Each number is 128 + 32 x the weight over the matrix's rms, rounded and kept within 0 to 255. Layers, rows and columns count from 0. Numbers have three digits each.

# layer 7 MLP up, 512x128, rms 0.067, rows 414-511, columns 0-31
168169151082186121102134175099113121138134119080127063120128128069107137126115113121147064136121
147119135145134060137212136100157151159071134139054087074098097091175193105147116094100151164131
122130144144108170123142142063087097107125108119097099078115107111147094051109092138120133142138
145133159147104132144050136084111104159117063138122128097097144109149102132096098131099101107078
150208127160152139119094120105072135118112134139156143148088189117157126161116105124105069107084
127128117107185126096109099098119173185148120160132120082161143102134176151101130174133123115128
188082093177130171124114114105189144171158071127139141107094105113099139102142124128110124137115
116107121130149156111116124131052099192134165112125148097090146137147128163135130182089154173172
190080162098137117175114179186124052094057061079130124127073147145145128143142148127126101077137
158137166111070104172118169116105118110125063131099080154132114178144119133107167151114185158146
120097059157115136130137136145138112168100137150070122164079141125065131106120149105153098111133
155156185153148070100102189117095173197145136066115145154157058082131144141181130082059083155116
150156214152149098101069138084159171091121103138129105065127134064198155055070144125113132191169
172160123081127107127063121149161164104102187113110175138097111098149096078122116114104091197169
163137147116169081112159106117078114177086156104069104102093131081161089139075104119153111142182
149131094094179126116121199141125093147114147151085108134131147119157127127078137077206167147114
143130192130136112084082137098086157133119140104148117129122085111168108098055157112120071117084
110099155171109166178110151135136110118104128085093118096065129172151095110156160085101119072120
111062125120105136168141123127126105163107177108144116134085162141139114110104127072126104101085
129107114118111094165108106104105115119071079091142114129126190112124161040114124118119106102128
142130139114185121113108146106108113132147138081174048130099165173163155146125109126131118085141
104108127193109188122085139151158104163100176119111158183154122096145137095158143104112130105093
182182132149149107125173145140097148147105138107141139139167134120088156117093164147165130104125
113161123086122161122200148149099113146140141116138068150096149132154164097100088145089070108158
132090146156076127168081125142106142145079067141149138117143095154153068064134146124101153140133
105074118123145150143106127118093109200163221145130148091093089127176121145113146137122094121153
106075141093100151172124176162145071114101091089126073163109154097103084066159164099098098171115
135110111219125142155142142130120157084101152135049168098107090077122170081068135127145160145089
204165128152167139051168151105135154072117072172105136167129082058141131137102164122088104125152
094150141184088166128121119129091129108156138127102179096150169117134133101150123140114131084163
099111119117084179092159142133123117093106107157101092184135106125154099166107122079113122088124
139138203126120141080097156152144173085051133125158156141121095082132099094139069110136146105160
165066053163123125146131115085119114132164106148131102133131117129134167141189083131066096155040
105078119161142082076144111138077173114136115084098095135149196176128141132134138170135162133111
173193126145145127164096110052095181101081088068150136103144123187127039122102078122114137088074
095138097187133097142129132152090147157159103057107147122141107143145144156091169126147136142115
135117147122211135146150163157175101135136087142104114166074096140146096087121097106068147103148
081110107128136174066167140079102093135130168118090117163055198079161150059111124083094074116107
162068151155139128090129134129146145143127151140145124147132111166124147129150099115110071109115
120105122148104118097097132138140081145095095130089123101102110189164122170166125160119128084202
147140115096068152187138148066153158121066084069086122153106133137102161085130144123085108121056
160144144092152156143116146113129109101117097142121092178118150129141094098096091099137090071084
132141090147124099121098125104114082133083148087135130148127113130112082113197148160178153158112
106145108156127133191126172169098151141159121115130124085117150123120151118120131134161140110178
173125193188059170141146105088123167152140121118116157137123139111169121120104121155067075171135
107149112198165123084095098113208126156097123103140136127124191151156112129094056096039147108118
200155111143110192100149132096136187080175171174099141101129131111153198106078088112099209168103
090165114126104127136137117135105118150065080157120163166106120079165072106084099106115164112143
140115142129128180139129156125152117160090087139160118128107090157162163141096188099126135093123
149146148082172102151126163115058078118083178124109152127124092105177092169125114168122131114108
111147108163149133118145130099096111138122166146076150146099079151113134054162131125184124132139
119134127127136120115089213126139112078105087083076118098191153131144133048196101060097133082109
166161194094060133187111097135116080103140094086110146183102124161138171043160076084138138087174
168145134152157129026170168118091088167132108114122184152098161087159122168088169062126133097112
121095106144073121095137144129106184132098192116107107168140174134123149126078095191098136154117
160137144109119162161148114108123085126096124077161092107084123149160182115123114146095100099098
123103115147104181009127116143081120092108156151119118156144114116126117134114083084103161060138
109137137114128150188117180154075063156163175076129122105124104114139163118094132134133087180097
114182109138139099052102122138117161105142136157070156178128197135073128158163125138099064102081
117117156096172141102118129145109112119099090155107136169079129143089087153075115116086074096154
103137164122115070077133147125118145152093093115146137173160096132187165107081138087113166136103
158124193181073123142139171127125127090138131086177129161126222121181208125126073105111163109080
164140149143177136197104213128084092132165151139090168131108137122130064159109090137137120128099
141185199102134168123107192143110123078090145087083188141138182121137100152103129127128142108107
147102120156111055103133155123081114112174144119056143103147138125123169083063099089111157114103
108126178164111118121115138097094128145156095122079168074110159166162161106087113131118074156016
116166129126105075061138182166109148144131152099143088160102123162163161127072117043133104176130
103139122128098134094169179180117111179107111117141079077125163147152126077165142128148110131134
134041153127078132134113159190109058088112106164104103147125124130131106152116152127122124108114
101161138110149139132131084152134113158145104126111119174066121146131159140137104157187144063191
105101092129089100119172176115080165124110140075133109161154178162113122213121145145137129169138
122141163173158150142126124101108119141154123188101119075119121119092130190096119109103063170127
085173197109161087114132164123122152046104142146093185144140115183170067082093131101117189081098
150183061138151114144123140139137108144094111127118129141126083066145131079119133180102125155121
088156192131062154140089091129132185154053063121163108091163193145166138102023167119134185115183
151149166143141129127103097093095093134142116167098163142109096169135116169112120083150105124099
123108186146153188104095211074125136088168101122156115067120143113145157157094149087126156104188
068173153180042141161082131117102092080135149058212172120123110090127155109116134091126143085129
201117069150133132090146149131137125041047131127140126081106125176123143142093104121096050126111
117142115122137152133128158169168104104078124097073119096152101119152152152116137108092144122184
129183112120157112078120189082109147127094147060153063157113202061054155079151081052155125118120
098099152150132092120180166156104163152102138140105129121119117108192157170119140072105077164105
136084156126109080083146150183104114124059176109136153201055078122153217102108105192073113109097
122096108121156139141053156125138180183102098105069164102064164094135160084168137112097143163155
141095122132088119133126151140125139144164137082147122136144150102132109085074134146144150125129
168119129139112146159120126121087070116125162126138122130171123142120132055107140086135168136139
118128155197126181205102130154121101177164082138085117127060079150162175139118125118093077101150
164064142094130114135123136103138132140116114105179100106114117143125056109130115109065163129096
125130133160143066102115154131140072160112097069157175121161123151157129131102057122132058099123
095115124212153126137065131115140097203087177125093163072122129154111102121164093099117123106122
147096162145113112146137122064096038145176137152060157098120141133118090143109140067160126108164
139071137153096041154143116129146105142057172161134160121056101112086135137143097090141147137125
176129109119039151166167101119111109140099153148116168046144134142165165103067102141068180138127
153166144125089099122144116136126123107117104126076138180135179124113102126151116184141075126171
071175107077187063081082064116096129075102190183107112145138140110121111110148081181156155163052
074151134133065124106064117128094200118097132160133175123165136143114145099106113086128150102137
180125116179092155117097117190137148140132166192121161131111117118094090102106133119142156140113
151167173073103147092103194122131190098116196133179173119175116116147158118090083055107089128099
# layer 7 MLP down (transposed), 512x128, rms 0.067, rows 414-511, columns 0-31
162095158131107122123125090091094132161155100124132119188090091120116118111146093129110115121151
103187117217182122100159105165134146149145150140088120132145101134099176130142091174106101145151
214137065110163131082138134093141119151117098135138123052159136040171146131121152148113139137134
114139106183148113208142110115149075129187109186116178181125135113137129164073097102089145074135
075133150162146126114112136114097033090142134119162149117102100078190140156143143119149148143112
123147129093105102123120124157118122074128135090091145147126118133127076107149112098160121150155
042126178128102110098161172177085097182148121179050104133132124099147143199100090155149092190145
172173127162155097130111119129156137094157143074116133125128120130172093122131116129136145107119
148175085177144176104155114135114125126067133176106202147101223148135132138149113166119115130095
113136166139045072151111146139127113109170185099108111116138113087118132132161130161178138085131
092152123090112095123095137135126156103157131109186100152159168117155126141072089101153115095119
118137075076106125115138118180140091148093180095116141103108038053153174118149135161158120162119
152186186115170152091122154124138141131095150071093142134092114138148107111107111146117106109128
123138088127181203128112156085103151093142137115128126148062105151134136122140135114090143161141
121156100117102152132120137097105146162182155119140088150118219145118144085104142155112181080155
122150150129096150157125155166122139139093143108175159145163143100106151113130165169114114133134
103115124100154207154062138156127086156143035129138107201154184132114100107060127075136114121149
131137148164129162117149085113116139173166075110129121115144127157096132170114085134158096150121
107178128128170116106056148130157129125142099133142094122117099136074133114106126147111159154121
129094133117129166075170127175165143136130088147140139136144156113167055140082127094109116136125
171121133121092171103104128118150119110104169176096139154131107093150098109143143133081043120096
136129094066137078166122179055133120191091126112135087139135146145137097078091132124128175096080
068169129091107120108144140075084150171134161146097146106132099159100092154107158132132135096091
132157145137071107126126132129117149098130144114105113138099129106094169110091208112135129118128
108132195163124065181187096143136166163115119147137182051125108134138171122104110128099197113122
107144137119108113109133112112139083099155142129092115112082113147162117118110110131135114063085
101071134091069152132148140171118084148170111147141178127117055115106118138175112150137201129140
104162144135093121139112104179057163124171192143179148135128150119067152092166050063165108087110
121130182151143137170203147172098131095142170169108136116147152117160115094167168184108133170093
146165074148137128140094099149099082157158151148131129142097114132125082088175109139132113167101
119118158106160150066110115134169110113127097153183112106103104167135158144138149122152083121125
160103128082121159174135090086146142134118156161145136107099140103139131158187129085093123153128
125144065134153097046084187155097125162155100112125200056143170121101143125115145070135141076184
129105122143089094157178125148174106096149152190156178085077129129063118155050166098150091098058
112091138155129085083131089150205159160122171133120131136145072121056084145140127184135161131119
142130088152091110123164085171139132121117099116108127114119082139105200142122129151146084105141
108100122149073166130132113168106136141179118119154146132148105070145097137119154170169152175148
148119095126161144166108159139132109125120138199147131089146066184076112089148108066167138127175
107161113129157166105137124149079099133112088150136124153100135122105112143142138133162130134128
127103090057137167170113140148176132080149098149163103111152123063091174116159108191108106143121
093152121128114098160059084210153151083155109102064170126157130195152120142143110146111129096157
081124128094089103149137155107089143119139109101147157097124155124122147103116157136091137158100
099125188181125152166153139141101132123078100072121128116082102113109130167107131133135131095133
131136145115126119177112160094125085092132068128197095166144142159098125147076149149112166117113
157136114104160134117097148088145113082117124126106151110119097078140123102145124167169123186094
217180103079110093195096173157130194118097136154147076061162126094114084138127083083156173088161
085116093083162117115082146129153073125091167114086097156221174127100175104114144151133101167113
119118128149159100158015142121176104104145120105129129176134134130106148089106138081148085093140
139144149155156112111117113143146120136177189140096103123145122094102127119140094164155070131149
134191136138185134116063161151147139124100120126142107040094164132113137163133114104140163110126
148158049087099134117097126130149146118130120140141179166098150081131128085143131103158056206101
091136141168108128114140105169143129101122156168178108155142114134131169159211103117151111092133
055213129133083092110073073104157092083085104182151105103076120102132144091158180133161180103084
102108133090156193204014120069137159141172114138174097152168143175107153069115135123157115115105
117105175225117158128098162084160109091162175146098128098094144146087135121101136063166129121120
113104154115096113180141166115111169149134069131140149178120121168182139149123102168130152142120
154129107132155123116181134121140168131101147109120137082106108126126029118162117135119121084103
123165101128095146177085101164130111169156099153105098147167162193109130159120217099135152096111
140124145125161119095160132167076054140154107137094115090156142125079111119101154134059099124156
135120130177155119191123120130168109183120134152178103089100138091135169144145120177158131123061
106060101136145081148117105109239133119113177100131105128117177123097146107162069167149078110065
159144147118130146122091121050164042150158226116071089099130102119140107148136119128084124181094
110127168178126108159125081115104173099121172109114142098165153075122097120126147148097160107099
188190089114110134066142107100172105067190072179170137107125121060168150087158187035121151107141
089102073111137148125117149151122092135119127141113156215134125116134123103128151153069145163093
181156129174135101084140154121156153112140094149192123130148139108023115138087108172121075125067
127151101072096119137160101175088108112142094130106104129201158145075123138072183140071154158097
093159139166096123113140141098096091115151110122090083126138105183105104106103117120109145110121
159122107151161097105113154108141090094079176118118144066164109159040121169150150110139179156125
176171128134145134123190162138148119085129116126106123086122178043161116158140181132103170106067
180102063139105112102100222128080082150134150127103094097138172122103142184197121119159117101186
182119129126163142156084062086139134096189097113135116154097121081175074138156138134114112181120
069105116120148078108142102187065196161152140129133076123087124166165065112128199138106122147144
090049134118118123125134151170128175122121119117193152140089103124147109094133124038170160196137
131199037200159181161156092108188176188166155053141194138144053105132112126114041087104128185188
169094124075096132127182135135119108151109131109142159142114161093098143118118101084183070135095
175082108165109135124177152107128102132114130129167155195111080172111130119164193108142169138102
110125168137138136116074113166155134181125141072205146145133162135120168136165133027125177121142
122092123139128109141101203083116106142106080136111187132138163112085169073128156140133111148175
121135152110141086135160147117194160133100061142144090169086190174164090131129105128141141104105
148110144115147120174123118049126131155164131095118158136046076121205109133119178175130086113135
107132127128141201108164127170134095102103131131130156133125057139118072144118173127133151115115
165154129095122101163100179135077157133145064162176107151082141174093118066131078113118149100116
153100157133078120161158118139148168104157112166064143147110160116116139103142151176165092138078
114147132158148148137148082146177131068128114126112137137123128142161126140139123180130136124110
072116105114138163083129147172163145163164088127066109194157101138143054139108138073099112119095
075097140107105097161151114088111123147147165151143187164095118160044171114159157164113113145118
151135119144095142117136127173110158114137143104137122102162127126128174134185159117135178112156
126083162139092090115153097133119107120114130177105133145168157107124165106159094154127118187146
119128147158118113039187073190113156142106152114115099139131151061141172135137069110186129151114
113121143139083161136188115156127166044096113070116094121159114136096132114101095129134147125193
156137146129095149118176132171087100104116086076111158113135167105127188107084146058107142120090
089116142159142164117161139087113126131164165162144123121148124154165162118194141152108072167152
092176174126129097128136103142111133058137145170113121101153120136082096139129141077127135119106
073144207144094097130165170154130144174127119150095113099163140118135131081120158113077149144099
201116138124127144128163118097084140155163093109174128154153087116108096165156076089143151122128
162119102095085137160138116166130154123111078116109053072127175109122136114167128180146126088143
137080195180100198151114129112119163175117115132084172079160120107088233144139145092104146115113